python train.py --activation="tanh_gelu" --positions="learned" --schedule="wsd"
Each number is 128 + 32 x the weight over its row's rms, rounded and kept within 0 to 255. Layers, rows and columns count from 0. Numbers have three digits each. The size before them is the row's rms in percent of the matrix's.

# layer 2 MLP down (transposed), 384x96, rms 0.177, rows 14-86, columns 0-95
112:103062100076163093087154095166111140148128112136113066135170075212067126131085094155116092146163114110190086144098109112157061091148131141144140144077120159144082122121152133156167135106138182128167133149087124117178105112169118111149136114164153186121136109100183107129130201095128132104
101:093146136108139104150070074122156171174108144173183121153113190179126125151112206128120076108086152123155131156116141118121141182172204105106116117091098122117175083178135102168105160100082115124117146123136108146093169155168125089193100110085080085127099165121118101122140170174148108102
095:106138127098143112145126115063113097113118140091087166119160117187206135163145108108144135140089083159135139166181125150187138119160097107113113155155152138127110182110102125185127132131121143136118137056104147068165096055107066107128090175142130124121216144118100093104130158148060095082
094:097084157099083140119152136100132110148177132187152126100128144126166078113149167116104053126142135113156118119076152124103164107082192132108161148135114097091111080126108174176167102109120145057111130100166085151109123124150100155090194110092147136148176204182092122077177174121134152135
117:193137097095103111122129169152152041095176135096108130169126150148123112137085122148142163189169125155148089139149111179135098119090134128158156101152197132168138114087188141115146090170140124079128178159127126137100160188212103122078142113082160119118195150124112163115122158162095137159
086:174092150124148136103102142206141128106151143095126151143160166141088075198077143152097121146173138178111142094094157125127172088161115110177173114104134223123105153091206133109151107094113108082143108111151142139119168134114159108073095156174072116129156098096184145165114148159133156135
103:122135130098112140100131174114171121146164136195109126185117110138095091104122108170072106134146189054137116133073126155057131120129091151177115139123093079055140122103095131163130183128104169142102134148059156139093112127131114149102153138085161073111176124144131131183121202115149079166
085:179138152103122126153121127150132151091136111125159168148092158152078170148108197105109056172143102136111188143147166119202157143128164154137177100178078124150075161213094139201144141182137116117108143111082136141175106098104129136168145133128103113102130182094151104121169164096119146095
094:127136142144148094062127145140164097098171084090096085082149087138156142125144084108115098133110090110101189110090138141083145124098154148184124114121084105077120094140133165170092103104061125127104097135110149045048103151181111102124117078117137068165139139104114076075105125149167126098
096:111149135169119097163136075064141091044145105167091122177109142103138166164134147088075192095152129149150156150162138098152102082130115120134128136069087110177162165132129089154133188150212156116100183139143149076162139100120105102145136148108174169120158104155113143104108069091116120117
111:141145058170118088026110132154152176113127093158147138081099173142091158096045064101117095140091115068128075127108144094102140114122113112127110134147130126123092126136166116191143068132124131108127145117111165146129135144129131164131081102054119084137123088165165084115193086122124111118
087:145136171114120167059143151108144168084112166057139143163128138076173097123117095098122098120122104149177134125104134124071098104123099095159132094140138137128154163167108116185142182163190150035201108139130149120098140131127146130091147095133128130180207059140130125142134065153143140126
098:121171100107106111149129091135175141112079091165156112118090097086088178130133118064112126181080107088169151112183111140091088158102067109094141132196149110080090066050104141113091125125114139113183104105131148142171106093095086122111120099135126093188088123152121110173118132153116121184
113:148060132117156116105180174132155205149087165128106169135162090162116196134155130121130150152114169065136157094105150139109064126164101092158076124173107147102071136124131138101127149089171124068139183119119137145089122178116173144104127096129115151137057120102096135143189115149131070162
107:206134119130150131101151120152101147198201120194080136125120086171103183145092122157180123130143111158144168136135147151153115171164148121120114163117132111119203125174175137090170117133140130172132156097126097127151098119151130128166030113146113102147109130176139135154079160157117094207
112:108109145107104187179166124116146147099153137131151095151192137114155082138089150120159146110179134124056141135149175146121193100031106157153138181067159081127135143137107173110122149179132188125165161136110147119135163102110101151103118127076106100127169084079155105177139144099147096083
139:107099141118159149138153127118144092168125097125130166112180058111150146123123110136071157076161138153138150155130083185135099152166109081133117122127113171150154161182157152132105166119144117116169112130200162097111118158196124108109075039154098165104120093127088197120104049156107120092
082:126104218105156136130109134111074106136121118156109106125077125153126071135126162147166158171121061156157128127084067105110193090105159100132145162102143096136100101137141112130135205096132079119087110102137143176085070107143120195106151126094127100141120151207132088127130170085077108102
085:117060116061139137134134151139138112137167206174146205124154111178137138056116134122134118158163126118173114094120133164096141141118106133180127194172144111119189124111177095101088086089198075072136162161135121145114141172109106169168136171095142119102174145143101161137154114142102144127
095:175151197081139126162144142130180114146094162100176171163111090160109085140159158136119071128154136158135137088113135106145085098151132150089084091131128191142212124115132154119153177153118119121155110112099147170070122195089103135124101060116162129087106108108129127129112167106063200136
093:127147125153157140119081141176154128073129100142153112115131111106122052127107150162136071155184105177109122125157123107088159135094082084116158113158113135197145103140150192150157181142086148105095116068110105176138138150075122225166083142099118167122090155154097161102105178112095106115
092:133136106093122127129139149115098158096183153188054107144101079159141171118188089123164133172091076176111098132138165099101063113135162132094145145126138109179138104142128133194128157091129126065112162149118153118075104135172139209144092152119164111086091133109091180173149124139147074110
100:142138107114127145090150155082158125144126119147113100138112160128149121092129138121107142142133177115175135168165065193163100106063097166127115144096159124162150164134143090112053105136111143177132098190142135113148129168131055151102132183069179110167125122166152076148133082061044143121
113:162080111159133063164110086124152137147144176166086119106106103102125097120125159126159099098120178048145119130060134104162121151071091116054062116128095084158113123174115105090138105094150157131102172169119123150086078172156101171172150130071148081128111153138146105150124106175151116096
107:092132164113149095159121186081132106091130139133099131148108166157145147145139173149160136165102129136135172186086109205101200114163144091088141098169117089120137123154167158099139105117103109170052152086125108175116107131149139123160088105131149114076107152147129105201042159114100144071
097:064079125149105109165132148145129234123164114155120118141164100147134137170155104073102102174096102135127153122092166086148194173162137121137127183128170175165139161136130119148150134134116106136126145114108069136060158069118114127160049109141130143132059109160118162181137123111171171135
110:144086143140106168165132025063140125117149153164142114151155143136154104159160127136092167124186067116127096203170152121148112159142104155152059139165106126170145146097143120101177062099096125114136090146157140107190076087152093131126111148076132153090143143155107116172164117105143157088
083:144115152132175084113056118125073190090106090110127157114114087140147172172130158116076161198151071133156116115071083106119130173179132131125152120198180116135204134088132113103107134081088122142111160091114158087121135128104115101148192100091122051097097158123123148128142121136139116126
112:145139183129143118118157193112139130106145125207191132151175135182191134091114136129200130120102165153151114086109101142142143144078074177135120165151092118164100104114128159188160091119111171150178160115118125157177206090134082133194123156131116116096146142100133170160150103128083126131
086:137152168132117124123169158145102132151184107177172153114112127164144164104099125128171152181120142110134111172115147148171212212144125100119108107173136190130169133099159107128128140155167131136165127118145089140133083157089092166136119194196171203143156165141097152083103147103114191111
116:072160173133091124113169163072157138178083152191140179137134118085138123144104147099149179132052090115146172136111130165103173137084109126101184104108053094103120122141150133116117125164122159197084118062115134160163120148151144102095161134140151109172103098127165156133069110171132079123
092:141202118169110177120118104088157153164215129134077157139141112162147089155198069062155181154168060092109152138118151161134137185151093113108099111145101177117101184156137147120138073126152136120123084118111142161134108131134131198143089099117124100128091101160176094130119138118139089123
102:081185133114150129056112114105084097140143076109073122126103135124125105152131162104155136097099075110173136087132164118110143165163125096149114141122144143159179116075152109122147137095049096116166076087099177122112119087147068160145150111110101062075108093182216129125121111110150148095
092:118125144180124183125156138143170082096159164176103129145177143176135099120133147123126159093124069134060153122145186173177167133134088182110143164143144153156149178120064106042128160144132163112160116093115122132162087106137087112155120153046110106169106093152109152113097079120121085142
094:168158121193136147122107149174180128087148070098153100161112118160037088111152126090140132085111102098135164114094178124115173145171133109154128143086193185137140175105100163063084158135128134090116119114118116111084195146116120121149061145095106087128150058106102119130168156114123134135
086:156112158114160115178114137067119105152132145125130212134188148102150098181167136124176165175100098110161128189095158139114119178119104146150174131166162115134114149200153157075125170124163120155114142061117152116108096136167132098081123134170164096158092143129119127139183069120202106146
111:127151106118135085153150183134154143121168114145171150192099123185093154085126066152166125130143159162112134098119081224141136176105092160066114132104135159129173062108115157162136126148068123141113167107189156152116164144097080137150146095165095150154083147162117181145114097101098092119
090:138094173150119179144125090091196106141165087154124154128144103073132120122134124181097067160130154142107183157063124187118058151157140140151105148122105145119097113139154140114124135157106086079104089123119090174071079136085104115118099074163113140049105105128159066191149136118143113117
088:107123136121140081127123108082117097151155165099115117158142158135139088166111139157179148186170120138132181102109182161190126152136111118049117131091117065062111127120110096122101151136088114156157141178120105119067176095145119121192102206145193155126116124100176107188138127114105109079
115:161110151126120100141169142124140135113170146183102137133162159116160153099119094176122107176136160142131107131103068144109089137099076168200092114084108135129111191121134084124129187188063177141118124131117083122132155098125150137182117138115248112095120134131158128137209131166108129142
128:126049155137049150156076128100095181176102153099115168150153132140122149065128137111153151143105169117104097126142111075107086123064145079099149142108116141124148124109158164197092147103131106194116103105069096063078165132141130085106138112113139138155125120074135176126198112118116110145
094:102128061102128098133119180126102172121134124171090172152114144190113082116150115104092086140084110075066118101104138107113146131201093169134108122142171159171165156153140161098167059118144154089139166179167167114108059115129171183081156144107130108129078169120154117143095121116102166146
064:130140146130068142124132144110128135189109075039126136127094174071087136121157101107100153148147130141142139128120206095147186088175140137140169150097136135100167105119074119130113101159113146204149192114121080115094120158152133096181100129147123121183191129137144146060113168103145179115
098:127133123132102138085084131095120124094140088091114130127151091187081137130106148103050141076160131105108158153126119126130122157157172122114114087133166196061097106105158182131097138145133082157066148159083112105107107090130056098088175100110162113166096167097063098182114074143108123136
107:131077135083174132105146176187119204118135100123130161094090143150100158128077124116119076132142101134121075094099112079147164114154159114143144181166087165115156057076161177136120085149109106180090191104157172111091157162104177124136095095136135129144134126101102135112145129158211130108
082:192131157096160154146141162192095061115157081096132152149097143137077094145162202152135119158085173077165147125097130114085166127109143142092120136085134122163074131136179142098168100085160062139151151077120102114087164122133168134190145087152119171115103131150138085108160090153134118088
093:108169073123169148166083110143121135108112120115128164139109117146193100114117079125139177128140080212083102143114095118112133126047131117114135131127145117163152105148126114142135122132106102118121086111086092159157091086073086195179138131092151143083085142176125116078091153097023115131
112:109158096089178109056108113116097114089148112176132144132126156166121088103114111108177128117170139120149140087133172049108089108151237126135089177082126145117034175108175102150145120117144132127132094101112095123114121128122124188125118127084150088106094142143148156101158139127088175180
136:165129114124117077183149140138178121165143131117144197155118152093153115099044104100129082203135110146110130158125145191115098097061144123141181159106200189083137141161081166104117148135138122089105153085150108151162127166098153145096144132168123119132143119148107098097111096108108056081
094:084236171108123202084123122111111108118152091126126104150150141161115088113083141098148144167105103130167141110140146105092126134134137135116105166063097109112093148151091164101122112129074106119126128068081147139136166127168134121193198101112171168121166079098141085145139057079092129129
105:103108147133100114119110134078137160173139114110109167174159164140136127125125171105162121166122126135183130150210081177186128159164085147099119166109106121120138137115067108143116119060143060109096096146120126132054105151153167110098175185124158165138150085147057182153180159158147108131
104:143135141094149123109138130101166120155113105164165155113173124098173037083128123128148147132172142104123134080159103108085156106051137133166123181113152075079134101041114123129142110061091127143169161108113141162155174130114111155091134200151141101143132089198139093132097139107091158082
084:089133129186147107120157138162163186117087100103173143108095179152078093127115168098157174116095108132110111176091137135126178152095139182162126170192122075111078083120152167147137124149142115099121167114075175145133135090139099119079123076096141143123149217080150107126129145197112139104
107:156098148109149156113127108091168133150171131110100137204155110072153136192138105127078121159100157070147134184098129102139102121172207132146136129109087104156096167175214146118161192127090078130134167140136165151130174194195108151105144100139125105122140135099092154129160103149143126097
122:123107086131157117164164108131144112106091167152118146132138118136171120141111082169111176126126107129086101153120153084130096072139130107166072142086125087153084196114101196130123085098139202117156075171137159097146132159118089138188141164099127092160131116035064137131072084115122128093
094:072170147152124098129111180152094093142103093117108175115119171094151099121093195096182133211116035207106128112128199140146112137126150177119162141151118142176138150113134114099112092154129137093176142148126125147115137112150139116172129174164158157146079096108160126077160098074119126099
096:067137127140119165146129113131098148114141145098183153164104166097124135143159151091086121064101083107096135109137152089149139120102107140135205065114093045115187156174136126159045141140130100116118140137130123106096147131097099112086090079084110098107199134114096151061109083093103138101
091:089121100130136107148102127140088160133206169116109139124151152090166163150151139042111080077109137148099126159069106125132176113106044116065112091106148098073098067120133173075086123076128106104144123131109095108106156117115088101168133138186141119103111127115188096138116065127124099128
111:077182143119158080144177081171174087063139146194129099126149132124127101092129113121110104078125068146090154153144132158119143157171120095152145134119094154131163101125112148104174101126083199085185078111136110121122139125101165148131045116076136087110140129087089161066107112086149109128
085:139147137172183137111114081122137109157132109128137178206075105137153088145170107090054146144145065118114122165155108111124154095151085087121119158111144123089083090091196141091125149144101165123079094132103104079079117115162043130134110134148117096173193103150065099133112148106122115125
088:148147132146157159049114075143186170167119144183072123106077068122148149139128149194185118120106189083107149089077162154124111091141157181080084172135112163111142090169147117091187136161120179133133144139146137131132108189114176117148144125122132140095079101118182147139147160124122118146
087:126106167133156132071101162129187137136155123078119132133107130156101146126177120152165127121194147102128124084093174086161115073169223119133140101105157152079105091109173120131185148034098154146120141136152148173112136086105112108131112112139129092097127143135107099212124187130132069109
097:106170199163150148192146128165184146133182111076082161118119156161098075141137146137127145150109119134059136081117144146153182133122165104067108074172128144149125125122151090119111079133082142168155125104188184149133141079139146081106167142108104109138170086140118118161172176108077131090
101:117212091105136158143114174145153126105114194146078082079152171125144159203113061107172148107160116177086077144174120142116138121091116132136122159125085174101107154140127143087102151117130144195152097118179135137132065167142159122079117123137125065155055111128160140131162145145140110148
098:086114117115150063156143091136151124178099130118157126104130132137139089147111112133122058123124146063125103133129192152114077149172107092055094094139067093055161083149121124173105159134032146128171172129129136125100128144168097100170124091149129087134106112089173116141161120189138110098
102:157194195102112174099137133135197141120090105081114103133160134114134159173109190099108165177097067071163108154145133165156108128142108146069170093138155118120080090145158067140143138104110170159070116108143109121137115144093121100140128085096115170143083138157145173071165094113166156157
090:122105112144097162160163128074153153128074075166182126136150163102152091153106096126158079097158161075173163106082159086065116123115143178117147151060085132158143126129092185143159128111151119183148136132160138126142124102165191133094100057127135183109200121123143129073132112124156159131
102:123092126130146100156154158111123155124113194115174167119234096088120193164096115079186082114165073120103120124178107042131116124119121150095137155080186154125124163103120114095155131093135148121156146138098154127157169140081122175140139128119138161088046108143138163129115075120130136118
097:168150109132116118154116100192079154092133079055088124100071172141128146149142132104133090121175121177133099164184164134137163151166189085144133138163126076132130136075157185112181111113192118131109125123159141111163126144160122085189152117120176169139125106073072116078128080156116140119
127:119112145141113123128086144113131172128125118122128185127088104089146159165137128134115146067135106134116156122170171140150158211156158022118170117162131115103096094130091149148157117160099143135098169139140113098218115146168113053140114123134150164077061127087166088102174136117071120153
101:135126138130117104123139105116100203057135110143109146152154111143147108068146174109141147140082135129172144122106163120131140039140153150148064101190148108144207117092124207101151095076147109114211163085168124113126152117111068161121091117146114089097100147095092117132104114117084133119
106:086145130201113118120106153170111144140179143121142134189158132145098139114185134126134114181094097142144161150132163144139170131132088120072072127197120167099181127138197078128087177141145167093159124122141120127082152170125111153141137125147057167128107154187104082171177167135066128153
101:077145102175082142113159149091112145064101125083115203113117139121123145165105168152132180080103131115172223136111109135102161095139092103127053199183167125115159160120090102132099131074142058126125177157102115127091098135147125132129145122138129095143087135077106133116130091120130135070
# layer 2 MLP up, 384x96, rms 0.226, rows 15-86, columns 0-95
081:110123130143164105138111085189185106087148151150108164092124067160115132137108050169139083118174130076173147101102112140127077182171092119095099194088115139137107152169095099138148110103137139084166136139142170119177137175124167078157125142138134095135117126167134196194150100083132087109
093:080106135133083092185115067148078082130092148168098060126114133151129138187093082159144125125089126158169142127143107096101111163123127144105163104136061126146146114167074133091115124166169157041114129167122196112149097092115143199100144135109128116142198126165107089110134130175095118133
103:148098112149127168116163118173157140146093152149104118115154131110116143094092146145147125115173130102127177153180095160134123086109093133151145127127169054062202084144134077171107112091161146197181127116154130132092097112110129118178064114167170176111084111125080186104078147117090079147
107:120146150086068092115143143140118116168168121103184119143146068105117161117149086144086102132087048158142119146118087154123044122120092159187162079132129097124098147127124134127178100103144155136178131132162148124172154179199132143105151110110145075107084128097165202129180157080134141135
095:113146146161184123130180074117106121117115148120098103112145106151192182063145150149108102180064133122098134145157094100081149121095096084152087169167111188101147148131142091118157145121140085212132158154140119152115147129108097110156154096145131205204125075152107110107079153153128087140
118:142154112110050116122079091120095142141086135116145114096119106150153129157080086141130173098119122136130185130152144164139180108046202104138181066138161134157166148140148087136116201059197126118103134163137097146086150074156122166139085096106105154136138130089096108115121087096133155147
094:114120115139079144105154075170126155098133141155100137092148115127135176186135151128103124128153092135114103118126134116156131050103125108107156137175150204173166056162138140082152086103117158176206139139116153146095146072129158161151188221111176166090135134142149116111072112124160137139
092:149090126132146111161117108074090135163138130192130103065136114096145168129116158177127136090142098174145134115123132156134203147144151177146182134172071162119184122123078133086167140159146192093121166169112193123142103102174137134140148145120225120154115076149106078144133099162132117162
098:130046151102152094127117150091066161108111189141100095075123149116117104155112135085176185146109153121116070133093138103163130137114153143147112137125093132127122118152108120130134118195063070094128123119108135092032118160169120142051160142158065133182121125094179133152097100122171143138
106:055102106135130152132160080169140121117156177135090141154138108121134143111174121054131109050110161103181108094084139100171094182116153194040132163140187129173133102143120105094134148170144167136126120131120102119156120137056111142170138131098072119171109108179166137168112152124110130147
095:133101099146107100083080153114129083134136134104047163169125132132117138162095128126120152132155156178066072076167171145179181116086179103086103127128114141106136144124128117181101091146077073174089136130154108159164144103157109102143026188160135154108146169132158133149097146096107121138
089:163120133147135155164119105150114099046145133130155165109123145129039156151162141136121123136120132135126110101154116156188082055100154129158123110157088187161105111071112088156117109109137152125174179117171169063132119154159132092165138198116167114136108157138161091139058140151102052139
105:143156066138156127153126105131101139133126137139116076125059120140114156063125166188186131107116108136160143152134136135145139084143094112129094097086108160108133108087105120091078139114160102155149123101163146094132203085206104121078168091082090168152134126075164117178071156196106168140
111:157159078092153164117125102077077106150094132119149092183189163104174120134181138179073103121107179116127069098147135096062080125142183159130133142058136146125085109139121140142135164087090090116209072106120141081118089142160138119126161124156087093128135165111165102133153131125137114165
112:135135177154136117122139114089069094169135148104111144106146034171172176162176130135195207184105107077174099107114098133156125110088115132108135128134131120165123164105127113137089144120127106103088071115160107158139163117137156106117136107067096139090106061085136127134085073118060140150
113:080113104086185068153116154114132118131144136138065149140149141145171165121181123133093106176154094161138151097151090098125126147087116125155185110161094110139090157045163098105103140141114105121124140111188080106082147096180131089144171113143168183101140127154113193091116138166067173171
097:157136184100121107109153094148129138162113144205168092111142068113134190152150149090154127108170108087157177060150132133148143129114152140178164153129173161092103154124095125082070152129169171097139064083160134123101118146126177100115197085139108143137131129128124054154150089155162155175
100:062117084169156165166123104148135140115108145106158069121169113127136144076108122087183112114094135176003123121146120094170126101124132184101154124074130136100132082149142109126123209131131098125121096159150108107144082091118112223142118120141180147088153107146118129089135084124145128116
099:164110176092136154141146090122112136087142110087176129160064106159111132142139096136187178132164156098148111166104140122111111116037152142185126117082089146165157106151158065104090132089207124162088153160123136085089077110093106059109131150159141081130132129120178158160125138171124153115
094:128093117103132057126070063145151111125102181142148107043105097080129145160114169131137201182141115153127105132132111132126151098128109108076191136155134147132102082099096107149142119097086169154152127101153167147160170101119145122154134181159127208129135104066153067113104113087081128152
113:079115204073110186120160105119083157124121150149092146139093141139162147109159151117108093115186170084143086133131152132129138137134099119170159162153153098181135089089138112121135157180115142085160092118167096130130113162074119142121175116141139104200066108061197132190133068121149106111
104:114117137143098124123158074148069075188111153119179132137122110112132159085134148161118158096094139154153095106069117082136185094135091122130121101137174093145153133143093160191131077156130129078141133132145123153145143175130220095065209116123081115108109144088161111165065110159165114143
101:106110180079125220124143109099113122196115145198184142114176134089152164124138152089107109107090155207151122124120049141142139112129115177176137104182078180128136176107136143084091111147141114144138158135084107150124151170150112164137150103153135087148080145113127106125104066093147135110
098:136133102077158129141133117079090101126192112121103083155119147070094141152177146141126078137154154108055122092128127129187107069121086155165098124078066111071158146145183165191168138150130118100103154151187078125155145137128127121123127101137130060180144084119149140104175157114091101152
101:144137096179090143143073126119210139112102132112159131152110170178142148171105137145165122057131119169093069104173113093129122157155151173095153137045124143122119136110090110088059113091089073118148136145179138096125156124125182130129145138193196128114113143176099163111122105135102166165
113:132108124074081112210085073081123178115154103119154133095110125114144133161104101142141141145114068099119089138104096181169158113115134170112079100152131113138170073115096134197141183084065122199109126182161101138119114163104094134119172144121160111080183140084134181126119112153123156115
092:197113105095166136138156137153130098099128145152145151091204172089147091140053138152178136143171144181114124086154144122028068092101131144109110133144165116162107092145123162143148175134159155116102182128122131151061151114131112183099116161134160167164162111167139130145140136154177120179
116:190129128103062169170102125099125082156138114097208103102115084115099170194123099112091140153109145127044135099094112124189199125066113159131116114146134161119153142147106174138151142059143125130123151150119094092086155125195157112129087133147089174161109100153108140135098076113141109131
085:190162156090160149115131129092171109156137149152153154170096097088162125122200157097164050120172089109138129096146154117073130111087132208130103199157131113116068176123150119110104175099166129160118114117141061128093171107161108091142127131160134138157163142138154167104155085188122134115
107:106133101095119106103126071122148078155134109149147200083187120148114179086107134127091075072163091158083156115106050179067104079125142125118163142133122139087136087162129101074107154075152124106154097082119118129130089136104138133118123180176107102133185115090162105135115137052120126110
085:115136117129101156143060128102099141177149061063153119148094105079145091116162187177117112118140154120136125155138078172138082154211133152146162073149075140152111124135137079096113151125063090148163168153129072112163186107154126069122150153138162114151165131107114125137103169143143185157
088:148159110108159049149146119115124123177102137106177143113056142182179099101172140157158141120139160115151151085095104171076099156120135132133134082067109162113113112120149081111116087141104143142120067133109144123123123115180037149070160089178122075096142111112157144088141106153139062160
097:111101160092056201157132068159152125107144138137097079119113114089122069136114032168140049134139138190111097139156115161151167101178150148147121166166130121164143108177175162128163151152172076089119178158108172101098174101168165148154131160140143128129125151138113110141108138143132142134
094:123177108093134141126169161103140102146175176188098151174145168132138080149138144123210179121070130092118141072107124120167118167101144152130082154137105105138087140104118145054153129107066144100105099131184088144134120175193119131155111135123128135099089128135098142179141158110043161084
087:123151126102144139119100099159138066142138110111095087173141103092088161057052136131091132119152122172065106129150101107150203118177126165077100119083082131128145102108143162116166118134150123107102130195113162089168146124112167145106183127106123068090178165133153148136099171159071109083
110:091200062086141136102150144103117084146170173056111102114183092145188154126141130132134142092082156129153140149119165135175081092148111137139127172105124086090078113088165107180134120139119098096160155127159141112197078058159129116119103162132166156169092097123163081131117105110091131161
086:155164093117115112172120071143145110111135115129113130163171185132113148102083063194083147109099125180120152181137138145082135131184223187120097110111140054145102136136118107095184150084107107103131128148160098132108113102140124138064124138166096101128111129135110118095127170107041160109
101:132131140124012106150194132187143126102140096111189135045145085112138154084140093137140129102126140114082126121118083132104104135129148118140110070146155144123159095149116147139225144097109095071126139104127145111166100100148196123113168102116131096187130137134081073117168108118148162118
106:176103094112064108167206171114069084078144139143078104120156125139140158087136110128066143154148125121093148107112118079105161126188097146140118124108083092173143145124097096137157082137118157101122071110168161051096174109171160105115136158156137150174086108192113116151119102118171103113
114:169088121081094160091111168160130126102175138145192175136190098138162084115110089101135123071160107121079159096126111107107108166129072168101129064197056134153115091163114097114125144141150073155142104108151087170138156136108117122144081135130115125165126131053184118131083146152138163156
101:124139106088174085145094121092127142103160104097143122106088088086112123155138170153100158111171142068125104162137121135091099118094125101195130130111178130092121168157150129127099107080100084077125109169179149110105106102118115049119139098221183063084174128128180135081153138088111137133
066:205167159140148136119158143125090123093166174205145177080197119159140115149161128197142120113153128157131071119142124111110167157054159151140169135130135160164132167123181160169142158109140140095075111134141165165151161135169138121066139107092143103130142096183094162183126131122073118120
102:089102156079082050117149205146107157156124152066138131129154137127163177111089167188113070111165114178102072103156115148083087114135071109096117078114105077079126092119091130142131130117104155164148177098129114142130133186116146102131225115132121115099115135121128125091136141090124157120
111:054161112167181122130119086122117126178164173129125121153146100134150112185158130098149135107140103113157084110111124159138102133168153132085128167069104171136104145140097139060118173107101136087151114146170151032237125091123127150122109133122141135140095078119185119172125100089166143163
099:113121123116124155120167067078152100124054160178157150178120102076148138080087198145113157101116098165114112142148190152185138106157135175137126078098095135099099137106134160144093141125084205151123114143112078113169150091167103180108130149134129097088160186100083101136156126138162130173
088:076149165126097102130100087197102106192147190139131126114188094142128155115127171134145101132123125117107129056160159159150154153119062115111112098126139125136207109103081079119120133117130158142230158131144112146099105144112139096093167130112049159105132092117158086150098091078147112102
112:158092148069152174134088098157140085091086144098156119075068102150152141095184103106083156104088161129119128183146105094103141112119101142124181126123160073110128106164213097135086098121143138131059152133143165134150208161153100058148127107176117118176166131116140120110154141132149090122
118:119096088109079142139121184115165108149111204140108142127148122065073105159175073144133128074132077133103115103104128153096106169121107109129145081159136174143147120151140065198131150087157097138156174110114098096122191086128171113140130171142107119146079139063142095158164105095189131169
106:112125087060141129122106116143155150111085136041149178104066095109188167137159196128149208163157155162142123163144122081101102094160113121106138117120077119128112147185087099118168107170119116200138104192119111116123136128092121094103140119130130103097096102130183157116143128178133087085
115:141128058103056127166137121106140084142165136104128130111098145146091170146142106182087162073128115133141173093198107149104156157142113140155126147110170144149171153089119103107135135138117137132169077139182076130175126160110177115189095125084136127108106134203150119159138048108084192154
101:136139138163180129130105150128148120139127118171110113158120186094137149107140120210127201136134127112085163155135087105097109135110143176055175048113115139155103074115220103119081135106129083113074135150102115089100165164148113089113114138151194112125172107114135181165114174095130114142
098:173112099128144103160139117125170116125136128168103046141072141072124128110102106129178163101112180140119120160055073113129133126150175121149101107134141150113137121092084073157083115134178148116141114117134148171186108064147061133046192163140112108144146162104115141129185163144150113080
098:149087150132141122126133147085105077127148143145120082107121130126104196068137147146169143126135153079142096123133120138140111105172112176138111115170123141103130156087121128077103106106175236133135146070064168124187089175163179108148176131145113188102066104122107148174117195143112149129
107:155075117106166149147090117140103144168125183093133186121085135171120097187132148182137150136148157131155120117144063105134133084132098133081104149112141129097082158075132136133066121163141063192093148138165151162127155121083142063152128137171181133146148082076138189146079152159137161165
096:127162113120092181053180130127090131102136106098104173087063097128141141085179134112098185147093196135111172152054112096125140113137133157142100122120131155106068162188162120142173128103177129104114128134131115106170136135075190079152134123143122167072106132132112099177148171135166088149
086:059111161114090177157168173045150185107091162075125150127046179155081095110189115139085134129109121120129127115146151164155090117096164143138157154170111110144131137177116091170126143098136109139121128162164123100103160176140096137110059089108097127126086162123072110175107092146141152121
093:098159143142110171144154117157172131120124124120106062127054128134066156114068108170093091118147133150124145126153106173125103161144120164131114082114133199123080099122136143119120160092147093148168181188062094056151119084159095178095157081172118082147118124170089142111121111125150068149
103:103158123098151191119207094033057098087123130120120096188137151142160117109158101133100114166141174161128115126129142132130162168143103120137105091130088092079142146106097111080127137149097126106154098113163120168154072106145061092116173116121098182100095103095103141142133098079172139189
086:105132134119104094132131129118132181104134120047131156106152150142140199157090067175125128110099109173158137118137074139195104139132137146145180127109109107155165101159173105165137174121132122108121138143085119107181197161128114096127144127045076162158067156140104102078099061131101182129
093:134116134102145135154178130162094123120133127099174127051063166136106110080122055153033136113180120129123119150131144165098141159103124082151098078160104111160104119121130093154134102161102108100095120087106107172164113123123078103069122214112160119176157159127151207107115141117109100127
091:107094182133127103181165164130147155080094138179115160180154069088132166113139156166113202173073183180123127106154108177146137168072135119112086123138090149139101121105149163157139154101131159186134108123102136177083116127111146174135138112093118169067110170111092109143083083177112120155
108:139218099119109104128166133143144073094143112134141142130095125086192172145090094144113165134116111092191140127125085094116138140154217125150123098136156070096094144167142096159159114090155062085147119113144122093178149124136147137124170161082125044153127120171150123113126140187119080164
108:151179154086165137120116100127104033104204142103111128126084156119142114104104063129155171185126158140112120124119098151200139166154139099131102121146089125152092156162145122152123127132157192121066099194125120141162113162128103148097122132080093066137043130170173158141099139126113146117
076:109089115158156094099119083132134077165122137090162130133148080074192079142111115209147195119137149113151127172143139120105134171132105100140067115144139098155082061154097122137208207131101131145136139147141138149179109141113156104092149107119128138121126107150161074192085162094174124145
097:178144142080111186155156161135129099104117175125112089189101160135137186130149129169102138104141159100114088156074102153152112135155105079164097154142088201049121134135113159063169070156122134114096097148164160140134123106069118113118159127094146184142141109142140134068104132050097122141
094:127109127076151159147093152116117141112124153108073124101157178132120136151113119181109126145135081060095155107137136134155164149094095121128159117224184134117067142113172089111119101155133074098138161055131168145180092150112044096131137200161121129146116153114150166170144127108107089173
100:154134105128151165137195115208065162099175135092162103106094155131124111047161120077078125125171148094136150212184149097099108134084133144107120095119112118192133106117152098077105107121158093131159138204135154123136139121090121099114152102158108112153135124141181142094088162101146079127
111:099145157125179147084106152101205109096136137164141102165114092065149147114126099185140157111126128152099192156086096095166093156162080185105127095130145117096131123177148075169107116112077135131084169112120095155105145090108124181085095121103080101096094142170123119166140185164173082114
123:127137072091131111117163204188086080128112099148102137089114082120154135155170126129180157136155115178081151141125076066132092125156186118113151131143104155127068132150187146141192143164139094082096139111123116108206109114135172109154168143178108120144102093115127116090103201096128119112
090:129154143097181097133146101132135089068109139071138115073145143124133077147068110125104096201167173164127077092141105139082048155137126117069150134106081175191112148121136080150107158111084111175082102128127157119119112122164172109166106079119153114096113063126140118156153162116154127169
113:072138083112107166130128173114132114166139098067133138187136145127164102086140102149179112085128153149083103089139103075169087092174121135173122098076126154123128141159168139201135100147139087118142152160123090108183147074104121094123107073118165136104092152166199104146065133077142090105
099:187106111120113053162088146147074109148097108071142063104129128132142110128094134142145061095148131115047081051123148148163105132161123117113092136146114160127111106083150106174118166180116144142137073106131137174145103148114142139170180147077139122095163084141110079153097160145075147176